{
  "num_hidden_layers": 18,
  "rope_fraction": 1.0,
  "qk_norm": true,
  "init_std_down": 0.0,
  "schedule": "wsd",
  "decay_fraction": 0.936,
  "batch_tokens": 131072,
  "max_steps": 4060
}
Each number is 128 + 24 x the weight over the matrix's rms, rounded and kept within 0 to 255. Layers, rows and columns count from 0.

# layer 7 MLP down (transposed), 576x224, rms 0.272, rows 471-491, columns 112-223
[[127  83 106 105 153 135 136 149 133 195 132  74  85 112 154 126 113 149 139  77 158 146 153  93 113 109 160 133 167  58 151 110  97  93 153 115 139 125 124 142 148 105  88 159 115 101 142 140 169 136 138 144 132 163 128 169 154  78 137 168 124  98 126  99 128 129 112 150 140 126 122 162 106 110 135 122  95 125  58 125 147  78 135 130 139 113 105 130 139 152 124 156 115 130 152 107 129 108 117 164 135 144  91 107 101 149 128 147 105 180 152 136]
 [127  99 134 109 101 110 178 132 134 128 128 157 106 130 151  97 128 110 103 150 134 152  72 108  98 141 173 134  78 115 119 188 155 136 134 119 131  58 130 130 132 135 130 118  87 152 133 161 139 128 168 113 120 126 159 120  96 133 154  85 120 120 100 104 109 151 151 130 116 130 126 119 158 143 126 140 174 107 106 147 114 148 116 155  95 129 139  75 126 153 120 111 135 127 140  97 131 145 119 173 109 124 108 110 132 137 127 110 109 153  92 140]
 [137  87 101 165  83 112  93 144 139 147 133 125 144 157 181 124 156 112 109 134 124 139 160 106 117 112  68 136 149 110 103 106 143 115 117 120 133  75 110 117 137 128 103 124 141 141 147 132 161 116 175 157  69 127 119 145 152 119 107  86 139  92 124 114 129  89 175 160 146 158 116 128 136 120 120 157 114 164 130 181 132 145 107  87 115 100 106 100 157 151 111 105  79 113 114 116 145 121 125 151 119 113 152 132 138 163 147 172 153 145  93 130]
 [108 118 110 137 104 115 139 139 123 178  95 154 119 117 138 106 122 103 120 159 122 126 140 110 114 137  97 130 123 123 129 104 139 129 118 148 108  93 108 117 126 106 181 115  87 165 160 137 124 172 140 120 145  97 112 121 186 147 123 113 146 152  91 133 124 103 147 159 127 159  97 114 128 106 105  96 104 134 143 143 162 154 191 125 144 172 110 171 115 136 163 147 112 137 153 144 116 107 143 184 107 128 113 136 105  98 119 107 136 131 162 136]
 [119  98 148 158  94 174  90 121 117 153 163 127 153 123 173 112 128 124 131 125  92 169 135 109 101 130 114 137 110  81  91 132 143 119 110 139 160 143 108  90 120 139 180 108 139  98 105 121 102 111 144 152 118 148 143 130 165 132 106 117 127 134 144 122 123 115 114 124 153 117 129 154  82  94 121 146 101 111 122  87 150 135 147 144  85 162 100 113  92 133 124 144 173  78 106 114 163 121 146 134  91  99 144 154  85 137 116 151 110 126 121 126]
 [ 92 161  82 133 137 153 128 128  72 132 114 125 135 119 111 119 147 174 126 134 106 141 156 109 137  99 139 138 101 100 120 126 149  82 100  80 149 145  50 167 133 155 132  87 119 126 162 102 104  94 142 138 168 173 158 134 152 129 143 109  97 123 105 147 123 132 141 133 128  94 138 123 127 104 108 103 159 123 140 132 120 104 108 121 151 139 143 172 160 150 117 147 117 111 136 109 166 150 129 160 149 107 161 174 130 128 109 121 107 134  91 174]
 [142 101 127  87  98 118 144 112 121 115 131 146  94 130 104  86 167 107  97  60 153 107 146 167 177 164 117 133 136  87 128 109 112 114 114 157 138 118 110 156 152 129 129 118 118 108 110 104 125  90 128 136  85 118 149 112 107 142 158 116 146 128 112 130 120 146 174 167 136 124 143  87 134 131 118 143 134  87 151 127 131 112 104 129 145 139 162 130  77 112 104 110  96 141 145 182 145 169 145 129 115 142 117 127 111  97 151  80 129 139 104  74]
 [119 161 111 166 133  94 153 126 141  78 145 120 140 143 158 120 135 171 157 121 129 149 132 118 105 112 130  73  93 163 124 118 154 150 131 114 127  95 118  98 118 123 103 121 161 134 134 172 162 177 152 117 111 159  90 176 119 128 176 114  99 160 126 180 141  96 150 110 125 129 134 106 109 144 147 143 161 131 134 169 122 140 115 154 128 100 153 128 136 109 133 149 102 111 152 103  96 133  86 140 114 170  98 137 115 113 134 107 106 143 111 134]
 [152 114 114 107 132 122 130 138 113 102 148 132 147 156 159 153 104 197 144  98 128  70 114 132 103  94  89 125 127 109 127 138 104 147 124 165 146 167  99 107 133 146 142 167  98 162  87  99 137 118 109 114 103 176  98  99 143 140 181 136 110 142 115 130 177 124 159 146 103  88 103 141 137  68 118 148 111 109 104 128 136 112 129 126 133 139 152 126 166 151 138 140 143  89 119 156 171 184 101 136 130 131 114 119  95 147 122 185 159 148 148  96]
 [ 90 156 170 172 110  94 107 152 135 136 135 119 111  99 142 133 149 136 125 110 137 105 180 137 177 129 172 108 120 104 158 141 123 143 119 154 117 141 118 158 149 116 131 115  96  94 115 170  86 112 114 157 175 121 131 172 112 150 103 111  95 154 113 108  81 151 164  90 126 136 117 151 151 133 102 167 140 132  95  95 119 123  95 132 135 154 132 137 154 128 169 144 129 148 148 109  89 174  90  98 145  84 102 135 144 155 132 103 131 157 145 123]
 [104  87 145 134 144 121 121 114  98 125 105 166 115 146 105 135 116 118 133 153 142  63 107 152  74 137 102 149 132  82 119 151 145 157 163 132 112 178 126 124 104 124 129 160 139 126 107 113 105 155 137 155 100 127  88 124 183  86 106  82  99  97 131 113 152 162 107 169 104  59 116 150 113 171 156 156  91 115 140 143  94 140 182 144 120 133  95 142 115 143 142 116 112 121 146 117 149 169 125  93 120  64 142 103 105 121 176 127 155 137 120  98]
 [104 109 171 100 144 124 114 127 157 123 162  94  85 125 145 157 148 153 112 148 121 128 124 109 117 103 108 123 141 140  99 101 114 164 142 159 148 123 124 132 139 128 129 102 156 120 163 155 131 143 140 102 149 127 125 108 102 169 146 103 134 122 125 134 135 128 104 126 143 151 100  93  94  62 117 130 160  97 128 117 110 103 116 152 161 124 158 120 119 124 137 118 172 115 112 131 147 154 136 171 135 150 135 131 144 136 155 110 156 142 139 138]
 [138 180 172 145 183 113 129 120 137 187 169 122 134  71 114 159 136 146 141 112 132 146 127 117 142 116 119 173 150 103 140 126 150 140 105 137 111 156 154 116  87 126 142 123 134 120 134 132 109 135 137 104 123 143  98 114  83 133 152 130  93 111 134 127 128 128 164 131 147 116 118 146 123 175  70 152 133 121 109 112 135 145 157 121 158 125 109 158 122 134 139 128 142 119 132 120 118 128 136 159 121 110 118 150 164 128  84  95  93 123 127 129]
 [109  98 115 106 139 138 131 148 171 133 130 155  89 136 162 106 130 139 130  80 120 107 135 166 122 125 109 143 158 141 133 128 111 100 152 109 147 138 116 153 111 129 150 111 145 114 137 121 132 131 100 129 128  96 149 155 135 105 119 151 114 132 135 120 114  92 169 113 152 154 137 114 116 102 122 119  97 157 180 135 135 129 106  83 116 147 112 149 113  95 117 114 113 106 120  73 140  94  98 133 136 125 120 123 145 188 129 183  99 146 133 135]
 [111 108 153 154 143 138 148 116 138 176  84  93 102 119 108  87 150 126 134 126 138 131 132 152 113 164 135 122 126 138 138 161 150 155 135 109  97 150 134 127 140  91 169 127 172 149 107 122 155 113 137  84 159 108  99 134 176 163 137 111 119 139 169  99 109 132 173 133 124 148  89 119 122  90 157 162 111  93 116 156 165 114 132 134  73 114 127 112  89 144 122 135 128 119 123 115 103 116 114 101 114 149 118 162  95 131 106 140 125 131 158 112]
 [ 86  93 151 108 182 105 128 119  96 134 154  89 108 147 210 130 123 162 131 132 108 142 157 101 166 104 116 132 118 143 112 139 115 117  98 143 162  81 107  86 124 114 139 131 141 128 117 139 117 154 117 133 106 101 109  70 111 159 152 133 123 135  88 123 106 124  60 130 132 131 116 171 118 110  88 126 116 124 168 130 130 165 122 109 119  90 110 125 125 123 156  97 175 150 160 105 135 149  94  84 110 109 155 133 123 144 130 141 127 152 110 134]
 [ 99 136 114 143 147 116 119 136 127 112  53 139 122 196 100 139 121 113 118 156  98 139 113 157 130 139 106 121 145 112  82 129 137 130 133 150 130 127 151 136 127 137 138 110 145 144 107 149 124 142 145 134 133 150 129 126 137 135 145 195 100 140 111 141 131 137 131  96 132 150 150 114 161 133 133 137  84 125  53  89 150 144 157 145 151 103 126 137 149 105 119 142 150 128 135 127 118 132 162 133 162 131 101 149 141 113 100 130 126 112 137 110]
 [183 153 131 101  89 149 115 138  77 146  97 164 140 141 144 145 170 126 152 144 139 159 140 118 133 161  87 111 140 171 136 131 147  87 138  87 107 105  78  85 136 132  88 172 143 166 148 157 128 126  81 122 133 160 155 107  96 142 133 115 185 133  66 127 107 143 138  88 119 122 133 119 155  93 111 130 103 124  93 116 103 126 122 143  86 163 113 110 114 110 163 149 147 145 134 151 141 167 154 145  96 142 128 145  93 122 145  54 111 143 110 114]
 [130 134 124 162 148  99 128 103 128 143 131 131 112 120 125 113  93 157  87 133 112 131 118 138 111 149 168 163 132 114  89 129 121  81 157 107 110 142  97 174 145 124 113 102 114 134 140  94 106  92 167 146 128  95  98 104  83 106 169 155 115 139 179  99 123 114 161 179 161  86 133 145 140 119 117 110  91 142 127 137 181 195 119 134 119 165 115  87  95 133 159 126 120 161 136 138 131 140 132 163 126 146 146 144 149 129 132 106 126 128 125 161]
 [160 109  96 133 147 111 146 182 128 136 117 107 119 103  93 112 107 105 132 104 140  96 135 162 161 105 148 131 148 130 126 120  72 138 126 129 147 125  97 111 144 148 120 107 122 105 124 107 146 131 129  93  93  96  83 129 112 119 142 155 125 100 178  74 122  92 166  93 169 109 160 111 128 146 166 131 149 115 127 152 126 113 189 113 122 112  75 150 114 109 138  84 116 153 101 148 138 135 153 163 121  94  96 192 106 149 162 122  97  84 123 143]
 [106 123 150 133 119 188 131 105 143 155 138 146 104 124 140 144 122  88 114 124 132 115 125 131 109 104 107 140 130 171 121 109 149 138 153 108  87 130 114 112  92 154 128 124 113 115 143 144 151  88 116 142 135 106 144  89 140 103 157 150 120 143  99 126 159 127 112 133 126 132 154 104 162 122 139  72 176 174 155 105 122 137 139 146 129 100 117 177 152 176 160 133 147 152 118  87 116 140 166 128 159 158  93 167  93 101  99 147  99 135 138 140]]
# layer 7 MLP gate, 576x224, rms 0.284, rows 472-492, columns 112-223
[[116 113  96 145 116 106  94 152 107 121  97 117  96 108 100 167 156 128 167 173 137 157 157  99  96 166 160 149 107  91 153 121 141 119 127 127 121 131 135 157 106 120  91 106 111 114 134 125 140 109 151 156 116  98  88 117 124 144 161 139 147 119 171 108  92 142 140 128  86 121 140 129 108  97  91 172 173 158 134 151  96  97 129 126 171 132 140 134 162 162 126 137 173 132 149 100  89 122 111 131 162 161 139 153 145  98 150  91 142 114 168 114]
 [109 154 105 145 141 110 117 118 180 132 111  82 144 106 128 111 163 105 124 119 109 133 139 126  86 112  81 112 151 186 128 112 116 122 130 148 126 134 117 136 105 134 131 126 128 152 130 144  94 125 116  94 132  59  84  98 175 139 163  86 132 154 111 131 150 140 111  83 134 146 124 130 102 172 166 127 142 159 114 147 100 110  89 161  79  94  83 123 140 114 129 126 115 145 132 151 104 153 125 188 112  95 102  85  85 108 149 133 122 132 102 127]
 [123  91 131 134 129 122 170 104 110 100  76  98 138 115 111 135 137 136 105 167 126 149 119 119 141 120 110 156 140  81  90 111 100 139 126 171 108 148 131 168 125 121 155 117 128 168 138 122 128 121 147  91  84  92 108 120 105 137 147 151 110 155 107 144 118  93 134 132 116 123 115 109 109 107 125 137 129 130 151  92 122 107 162 121 149 170 113 126 151  79 143 122 147 108 181 127  85 130 125 156 169  91 116 120 157 113  94 112 103 118 147 105]
 [137 155 139 172 128 154 149 111 133 154  87 146 165 149 135 123 150 151 152 135 126 143  72 106 136 129 126 104 116 144 102 151 152 150 145 122 145 146  77 136 145 112 124  99 109 130 164 166 140 133 102 112 154 170 104 112 122 123  98 121 140 138 171 108 123 121 154 123  68 121 104 144 141 124 125 109  82  97 126  85 130 127 156 162 111 134 157 124 105 137  87 155 110 154 165 132  79 145  64  90  87 129  95 135 123 129 114 119 130 130 119 156]
 [124 145 182 147 138 157 137 100 124  95 136 113 127 147 170 140 129 130 144 171 127 163 170 112 130 150 144 170 113 108 124 135  99  97 109 110 144 155  70 154 159 130 124 107 133 144 126 135 109 130 119 164 124 152 131 145 195 133 151 144 166 164 163 133 167 166  84 134 114 166 101 127 144 148 138 126 119 127 155 135 159 139  79  84 101 117 108  75 103 113 130 114 151 122 156 109 112 132 135 171 120 146 149 161 106 167 148 139 128  81 137 165]
 [143 210 115 137 179 122 109 114 151 114 156 101 116 115 118 143 115 140 147  83 113  90 136  96 139 143 145 108 139 131 161 156 144 141 174 158 141 132 141 156 139 143 124  99 103 134 128 189 161 157 143  94 135 147 148 145  80 117 107 109 128 126  62  79 142 175 144 152 119 154 143  89 128 137 123 140 154 148 113 151 130 142 145 129  80 167 130 122 165 147 167 118 163 134 131 135 126 148 161 106 121 108 102 145 121 112  98 100 124 122 143  90]
 [142  96 106 126 133 126 118 136 138 134 119 135 129 100 107 166 108 146 112 156 119 115 147 127 146 160 152 138 125 115 125 128 132 110 102 133 118 113 143  85 114 159 136 125 120 157 136 102 119 138 129 131 132 126 139 102 141 186 123 120 148 106 138 182  95 128 118 152 125 123 110 174 147 127 120  82 112 129 116 113 123 141 124 141 121  98 131 116 100 170  86  92  79 162 132 132 104 136 138 117 129 111 121 103 138 113 136 126 131 120  97 148]
 [144 121 132 120 138 121 127 121 133 101 146 112 132  95 109  86 112 124 171 127 137 105 164 134 131 145 142  86 174 138 124 123 124 115 177 166 124 114 154 113 133 103 141 150 173 126 137 116 124 167  83 146  90 112 137 113 149 113 128 148 134 157 117 133 138 131 155 135 154 182 145 111 140  90 146 140 121 161 106 105 142  96 144  98 136 169 163 145 131 119  86 115 142 141 100 112 137 124 154 122 115 134 138 131 133 137  81 153 144 129 110  89]
 [146 152 114  93 133 127 131 115 151 115 140 119 150  85  95 112 118 138 152 114 114 140  91 182 132 123 118 151 101 169 127 142 109 126 146 126 115 127 108 149 147 104 143  89 134 116 156 140  76 138 141 101 141 172 102 129 134 113 110 129 146  91  59 125 158 119 113 118 131 143 152 154 141 134 152 141 135 163  77 116  95  75 142 201 124 125 144 113 118 127  97 103 193 134 151  91 110 155 125 115 140  98 170  92 109  99 164 138 154 154 108 137]
 [118  93 118 136 132 134  89 150 102 113 138 134 105 141 117  94 126 145 152 115 105 102 159 113  89 153 140 149 125  89 116 142 158 159 112  88 103 153 112 121 132 128 162 101 123 102 148 138 128 144 138 138 114 152 112  88 170 108 129 167 124 128 145 156 199 118 107 118 147  95  87 133 113  56 184  75 149 143 130  85 103 110  92 112 118 143  72 130 117  98 139  88 137  82 133 131 157  90 110 140 105 131 135 148 121 102 109  86 198 142 139 117]
 [168 133 151 129 109 153 149 122  95 124 132 119 107 110 144  90 139 146 123 135 145 122 129  92 155  76 131 163 133  95 124 127 155 165 160 102 132 135 145 119 131 138 178 149 134 100 196 171 120 137 132 127 133 112 100 156 106 127 131 134 118 115 108 127 105 108 144 119 134 136 110 104 113 106 118 128 125 141 159 121 133 116 131 130 130 134 140 146 125 139 147 125 107 145 119 154  89 156 117 143 126 109 129 135  96 137 112 153 128 125 150 134]
 [131 132  90 118 108  93 133 118 138 154 137 179 103 140 167 109 174 170 167 149 114 103 132 122 139 116 144  85 137 118 144 158 133 108 108 149 153 146 145 199 116 139 125 117 116 117 145  91 144 113  94 138 151 122 149 132 120  95 175 120 108 137 135 114 144 140 120 162 145 144 118 128 102 134  72 129 126  88 126 120 158 102 125 150  93 150 161 138 134  86 130 104 130 137  79  94 137  91 150 169  92 124 111 153 122 121 126  98 141 121 168 113]
 [121 146  87 173  91 160 136 180 129 122  93 158  94 152 150 148 136 147 130 118 146 112  72 130 142 127 130 119 101 128  95 115 148 120  71 135 147 105 107 103 112 107  96 132 113 129 102 123 109 129 171  92 103 146  97 174 169 100 119 119 114 132 101  73 123 160 145 139  90 136 101 136 100 140 113 147 112 121 176 135 134 130 147 137 143 161 105 120 141 131 131 132 152 145 177 116  90 121 150 135 140 115 197  97 157 177 143  88 121 148 113 121]
 [ 63 118 111 112 121 169 118  94 139 103 126 103 133 152 117 161 135 150 157 149 104 112 164 108 100 136 133 187 101 104 106 127 163 128 141 142 166 141 141 102 152 111 118 124 122 144 137 122 137 159 119 137 114  98 117 123 101 184 132 134  92 104 140 131 145 135 134 144 107 142 135 150 148 113 112 130 113  87 104 148 149 119  99 116 114 122 164 113  88  76 125 116 130  75 100 126  92 156  96 145 149 110 134 142 116 143 112 129  87 128 143 122]
 [147 139 163 118 132 117 127 157 134 125 173 149 162 109  91 142 159  94 122 138 163 138 123 122 144 112 129 145 156 142 114  97 133 151 141 123 104 119 121  90 125 144 133 106 152 129 143 126 117  95 118 132 112 112 143 151 126 129 142 117 107 135 166  96 157 108 147 104 107 145 126 188 126  95 147 129 143  95 120 100 122 120 140 106 143 143  97 120 150 126 149 134 156 130 145 132 134  67 136 122 139 144  99  92 112 131 144 164 143 136 134 144]
 [141 123 125 174 108 122 124 146 100 114 157 125 124 125 177 172 153 158 140 119 137 100 105 113 178 169 120 121 134 137 144 121 122 158 128 112 128 100 143 121 137 160 107 148 108 109 140 133 106 111 148 140 107 142  97 112 119 102 144 122 145  96 174 140 151 140 118 172 108 173 146 154  99 108 130 108 144  90 164 131 100 123 146 158 166 167 124 117 116 158 102 126 143 128 101 125 111 154 153  80 122 153 140  90 151 100 133 123  97 139  96 123]
 [108 116 134 153 117 128 163 136 124 155 125 157 127 116 151 100 144 142 129 119 157 107 138 140 163  98 148 145 125  89 142 107 137  96  88 119 150 119 138 144 120 148 168 112 134 131 135 164 112 139 124 150 148  96 175 138 126 118 137 113 120 136 135 106 127 147 176 110 108 115 120  84  84 141  72 149  47 123 113 144 127  94 143 135 130  77 126 141 131  96 100 119 104 100 136 100 122 107 134 146 127 133 119 129 139 123 128 124 152 152 110 128]
 [162 153 109  92 122  93 123 109  80 140 102 139 109 122 104 140 149 166 130 127 133 102 158  77 119 112 132  70 178 137 120 144 155 117 162  96 118 142 151 140 173 111 119 138 136 112 130  98 108 140  81 142 137  71 110 111 135 175  88 142  93 151  95 109  94 145 154  98 156 129 173 111 115 148 119 163 124 113 178  97 119 140 102 136 136 148 155 121  98 142 119 133 126 123 113 132 162 131 121 119 128 158 113 120 166 122 127 174 162 135 154 124]
 [134 110 123 111 153 152 123  86 118 129 162 185 136 133 145 146 132 159  84 122  69 177  92 121 139 164  92 151  90 139 154 108 114 114 134 111 135 150 174 122 113 101  85 111 120 147  86 106  97 141 111 141 127 149 101 140 136 113 150 162 137 110 117  97 131  77 126 132  96 127 124 141 144 117 117 111 101 184 114 157 103 147 122 109 180 160 132 132 156 136 165 114  95 134 102 165  82 155 107  87 158 131 169 101 164 158 134  96 130 113 149 163]
 [112 164 117 108 109 129 162 154  82  97 105 131 118 124 174 119 148 126 121 124 138 111 159 136 159 176 103 158 141 113  88 114 135 142 133 150 148 168 159 122 110 142 140  93 155 101 122 182 143 155 120  95 101 114 125 137 124 113  98 133 168 106 118 128 120 130 143 173 160 146 121 105 120 123 133 147 118 130 130 127 175 120 123 114 151 144 133 140 158 115  60 109  69 180 128 144 130  78 116 119 127 110 163 132 134 118 183  92  61 122 105 139]
 [143 146 120 165 173 153 124 106 164 167 118 133 145 108 134 150 125 124 108 138 117 113 119  83 109 148  84 116 123 119 144 145 130 174 108 128 101  97 115 136 141 139 138 118 103 170 106 153 136 115 150 138 147  88 128 136 122 152 109 131 135 112 129 118 150 111 155 123 105  99 160 142 115 108 119  78 150 157 143 112 132 117 156 143 115 140 120 153 101 142 136 134 114 104 111 152 136 137  98 105 138 128  96 149 158 114 154 113 104 137  83 102]]
# layer 7 MLP up, 576x224, rms 0.293, rows 472-491, columns 112-223
[[138 131 116 167 112 132 113 121 131  95 139 168 107 147 101 134 121  91 139 143  95 155 134 113 126 129 109 135 121 131 127 156 138 144 118 103 141 101  85 150 141 140  83  81 118 122 168 105 104 108 183 116 148 112 119 174 139 174 172 129 114 118 181 149 125 120  99 143 131 142 135 147  95 121 171 110 141 136 118 131 136  90 144 132 110 152 141 139 159 130  97  82 169 144 150 141 128 164 137 134 143 126 118 181 145 105 140  89 108 176 141 137]
 [147  97  97 133 112 104 125 103 127 144 151 120 139 144 143 123 129 142 127 163 116 116 173 137 118 120  74 128 147 173 125 118  97 169 155 182 158 100 139 116 160 118 111 139  96 135 156 106 118 147 130 132 126 114 137 127 151 122 131 140 146 141 109 113 141 102 157 153  94 131  88 170 137 108 136 130 122 101 121 193 120 129  98 129 127 144 101  71 163 128 115 157 107 113 126  99 133 117 181 123  84 123 133 106 143 183 107 133 113 183 144 135]
 [138 153 104 139 104 119 106 113 143 100  95 157 115 154 143 107 141 111 145 120 133  89 166 147 142 135 107 169 145 111  83 146 105 164 131  88 135 106 138 120 160 146 169 138 126 185 153 157 172 168 109 110  97 141  95 141 149 145  87 138 106 153  92  79 117  99 135 143 150 193 157 192 152 120  93 125 123  89 141  81 132  99 149 170 131 113 116 104 126 163 106 126 106 140 130 171 127 128 135 174 100 155 148 103 164 112 109 108 118 143 139 114]
 [ 98 146 142 129 172 157 137 143 147 164 109 101 122 167 146 131 169 115 128 138 128 117 127  64 112 132 116 127 121 131 111 137 135 148 168 101 162 122  71 152 127 128 137 152 118 148 166 128  87 137 130 129  87 155 171 105 157 120 115  60 153 111 152 140 149 118 169 149  78 182  92 118 113 114 156 122 138 117 104  89 114 100  99 143 157  79 162  99 134 136 129 125 140 113 135 129  85 126  98  97 120 115  85 111 108 135 115 124 139  89 113 116]
 [122 110  98 143 132 134 111 134  90 156  85 110 120 109 112  81 121 136  95 117 140 129 142 103 131  74 107  94 144 169 154 118 146 140  90 111 113 117 142 140 119 132 154 125 165 120 131 127 129  87 129 129 128 127 142 108 118 145  91 128 120 114 138 122 111 108 159 127 173 139 143 116 129 104 110 112 166 157 123 138 105 107 151 110 157 132 142 135 119 147 161 140  98 127 133  88 131  97 116 134 135  95 121 139 169 128 137 135 153 149 106 124]
 [111 124 119 101 109 127 101  65  93 139 115 174 111 213 117 155 120 122 124 157 140 179 128 147  99 154 131 135 112 141 140 148 132 147 133 123 125 115 151 156 160 138 131 126 153 114 165 136 137 116 159  81 105 115 161 139 118 128  96 117  73 118 156  90 121 170 105  98 133  47  96 110  86 117 120 160 120 128 160 123 185 109 104 140 162 116 214 145 124 159 135 120 130 179  95 130 149  85  86 170 153 137 131 145 153 153 170 133 115 106 118 116]
 [105 129  93 102 146 162 132 132 131 131 117 155 140 141 138 166  94 144 152 140 136 128 119 140 122 134 137 153 122 163 133 142 173 124 115 146 127 162 104  75 161 107  74 101 138 117 124 109 140 129 121 123 103 150 132 127 138  90 181 122 137 141 138 106 142 150 149 134 110 144 142 120 125 123 138 135 119 156 104 138 136 120 111 116 136 136 129 100 102 128 148 166 150 132 166 115 149 112 151  90  92 108 100 150 155 114  95 111 109 121 134 156]
 [155 127 119 184 131  91 146 128 140 127 104 167 171 117 139 150 156 104 149 150 138 112 144 119 130 152 100 124 135 144 132 134 111 109 150 124 104 105 125 114 142 139 153 154 107 132 130 111 156  94 100 128 159 118 172 137 115 121 127 125 145 125 160 171 137  90 114 130 122 102 128  89 143 111 116 111 115  73 173 159 109 142 126 129 102 144 122 123 113 102 151 141 132  85 106  95 164  99  89 126 139 125 117 104 114 134 119 153  92 122 108 131]
 [118 133 166 100 112 129  71 139 108 133 105 167 102 119 140 139 147 115 179  85 131 108 141 135 123 161  93  95 123 155 131 164 150 129 100 142 108 129  72 138 125 152 156 154 127 151 117 162 112 133 130 132 175 108 149 113 123 117 148 141 123 166 111 118 129 146 159 130 112 135 133 139 145  80 128 160 119  73 118 150 136 107 135 138 135 133 105 134 116  95 137 127  98 108 102 125  98 168 100 148 136 123 122 104 103  96 126 136 116  89 144  71]
 [110  94 115 107 156 138 144 195 113 121 113 136 104 136 135 155 131 163 123 107 115 135  97 140 111  97 148 177 107 114 128 127 145  95 101  66 144 123 104 160 130  94  90 161 130 114 112 118 133 170 100 115 113  89 117 124 160 182 126  90 133 134 115 131 107 142  98 125 162 147 124 148 131 132 134 115 122 142 171 136 122 165 125 157 126 123 120 129 148  86 114 153 129 145 184 112 131 149 161 125 148 140 129 133  83 101 135  93 138 158 128 141]
 [ 96  99 108 132 159 142 124 165 156 130 119 136 129 139 108 133 118 112  95 117 110 145 160 122  92 159 127  74 120 158 114 122  96 114 109 162 137 101  76 118 136  97 139 138 132 127 121  82 117 108 142 112 119 158 122 116 171 141 129 140 143 141 136 113 126 145 105 145 127 112 137 107 149 127 134 153 138 111 107 152 123 129 119 138 129 111 129 132 141 151 126 154 189 103 107 118 168 112 122 150 148 165 137 124 159 179 123  77 117 131 118 158]
 [136 113 161 133 159 143 107 109  98 122 172 140  90 106 129 137  73 167 132 140  84 139 127 118 121 109 113 110  85  87 153 173 117 124 165 123 135 113 154 125 112 110 115 128 179 145 142 141 130  95 110 125 120 146 122 134 129 130 161 129 132 135 174 130 150 140 116  87 115 144 150 103 167 109 134 186  89 121 151 113 128 142 145  83 145 144 163 100 142 127 139  97 141 141 185 111 129 155 164  80 121 152 136 145 118  99 157 137  71 167 119 128]
 [124 109 128 124 163 208 176 177 194 146 154 109 171 156 106 121 188 133  71  76  97 113 163 131 119 136  92 143  99  80 119 126 128 146 150 121 137 135 140 146 143 129 105 125 131 141 111 145 176 144 134 131 106 141 180  92 164 101 141 134 126 121 136  86 172 147 108 155 140 114 131 113 154  98 163 112 141 160 116 109 144 149  80  98 148  74 177 105 144 137 112 122 128 110 167 142 100  67  84 185 150 136 172 149 140 125 131 176 175 134 144 116]
 [100 117 156 121 153 140 139 126 121  65 142 109  86 161  98 167 149  88 163 201 136 153 122 102 101 160 151 173 133 115 137 144 134 117 145  89 119 125 115 129 137 119 166  94 129 136 165 141 139 138 110 135 107 133 121 168 143 109 154 110 118 117 128 102 127  61 139 122 101 118 135 123 153  88 140 102 102 162 121 126 113 102 106 107 142 151 103 124  64 140 109 106 153  71 132 177 102 158 121 184 124 181  95 143 109 174 132 111 124 175 104  65]
 [100 124 100 112 157 152 108  96 114 104 162 140 114 132 199 129 101 113 123 138 121 154 147 131 197 114 138 149 114 118 118 134 155 123 117 133 143 124 135 119 161 106 125 127 126 157 108 198  99 147 179 124 135 136 128  91 138  84 148 113 138 113  88 149 109 128 133 150 170 122 120 157 130  93 113 133 134 183 114 120 127 141 139 128  71 134  96 160 135 125 120 105 152 133 132 131 111 157 112 156 111 113 125 134  81 126 146 110 141 119  95 144]
 [169 145 143 172 120 155 167  90 136 159 123 152 134 137 128 177 111 133 104 139  89 116 131  89 149 153 148 186 140  94 128 138 148 105 126  95 126 101 160 164 169 111 119 108 121 127 118 132 124 114 178 151 136 161 144 117 101 126 186 164 118 140 147 170 115  86 117 100 146 142 154 114 164 150 120 143 130 154 106 136 121 130 110 163 132 116 105  78 109 177 130 119 131 132 161 124 134 110 158 105 112 133 152 127 123 104 130 133 122 128 150 122]
 [179 137 152 166  73 121 113 124 101  91 117  95 112 153 137 141 126 188 117 113 137 147 112 139 115 151 131 115 147 169 120 130 161 123 117 109 100 121 103  80 170 120  98 132 150 193 135 153 128 104 145 114 137 157 126 100  86 136 115 129 171 120 138 130 111  96 118 154  91 126 134 114 142 113 112 124 106 134 119 106 115 125 173 150 130 165  90  75 109 160 175 164 103 191 120 101 151 122 121 128 141 128 145 132 137 151 131  78 141 138 121 114]
 [155 157 143 127 101 103 116 115 147 120 124 184 162 125 140 165 134 108 134  94 143 142 148 101  88 156 176 137 114 133  96 172 139 126 174  88 144 174 162 139 158 155 131 134 123 119 157 157 121 144  42 125  84 147 128 143 112 140  77 139 123 155 190 134 123 115 172 158 152 118 152 132 149 124  63 136 175 147 144 131 170 117 171 108 152 146 119 123 102 137 120 143 143 125  96  98 143 174 144 151 156 143 171  82 115 127 128 163 147 100 175 121]
 [143 148 117  74 109 159 142 118 153  89 117 138 150 104 142  86 162 124 110  91 118 154  95 151 115 156 119 172 101 136 181 127 103 116 137 104 186 187 148 145 121 124 132 105 118  70 147 152 193  98 117 171 111 125  82 137 147 112 176 172 153 114 128 116 106 120 126 135 132 104 124  93 149 146 160 147 176 124 102 133  88 110 151 136 130 153 128 122 165 101 108  87 124 149 107 134 133 122 119 146 191 125 114 142 134 130 189 125 124 100 128 152]
 [102 163 145 167 154 174 130 127 118 124 103 140  92 100 101 132 102 108 144 141 144  82 100 122 160 137 142  81  96 118 148 137 138 113 118 144 156 117 144 131 104 137 141 122 137  88 126 137 150 185 138  99 149 120 131 122  67 111 130 119 171 103 164 128 130 175 145 145 131 106 109  94  95 154 117 136 100 124 122 153 134 101 112 129 137  72 131 169 141 149 101 115 110 147 127 133 184 124 146 154 127 114 148  89 124 119 148  78 100 125 108 124]]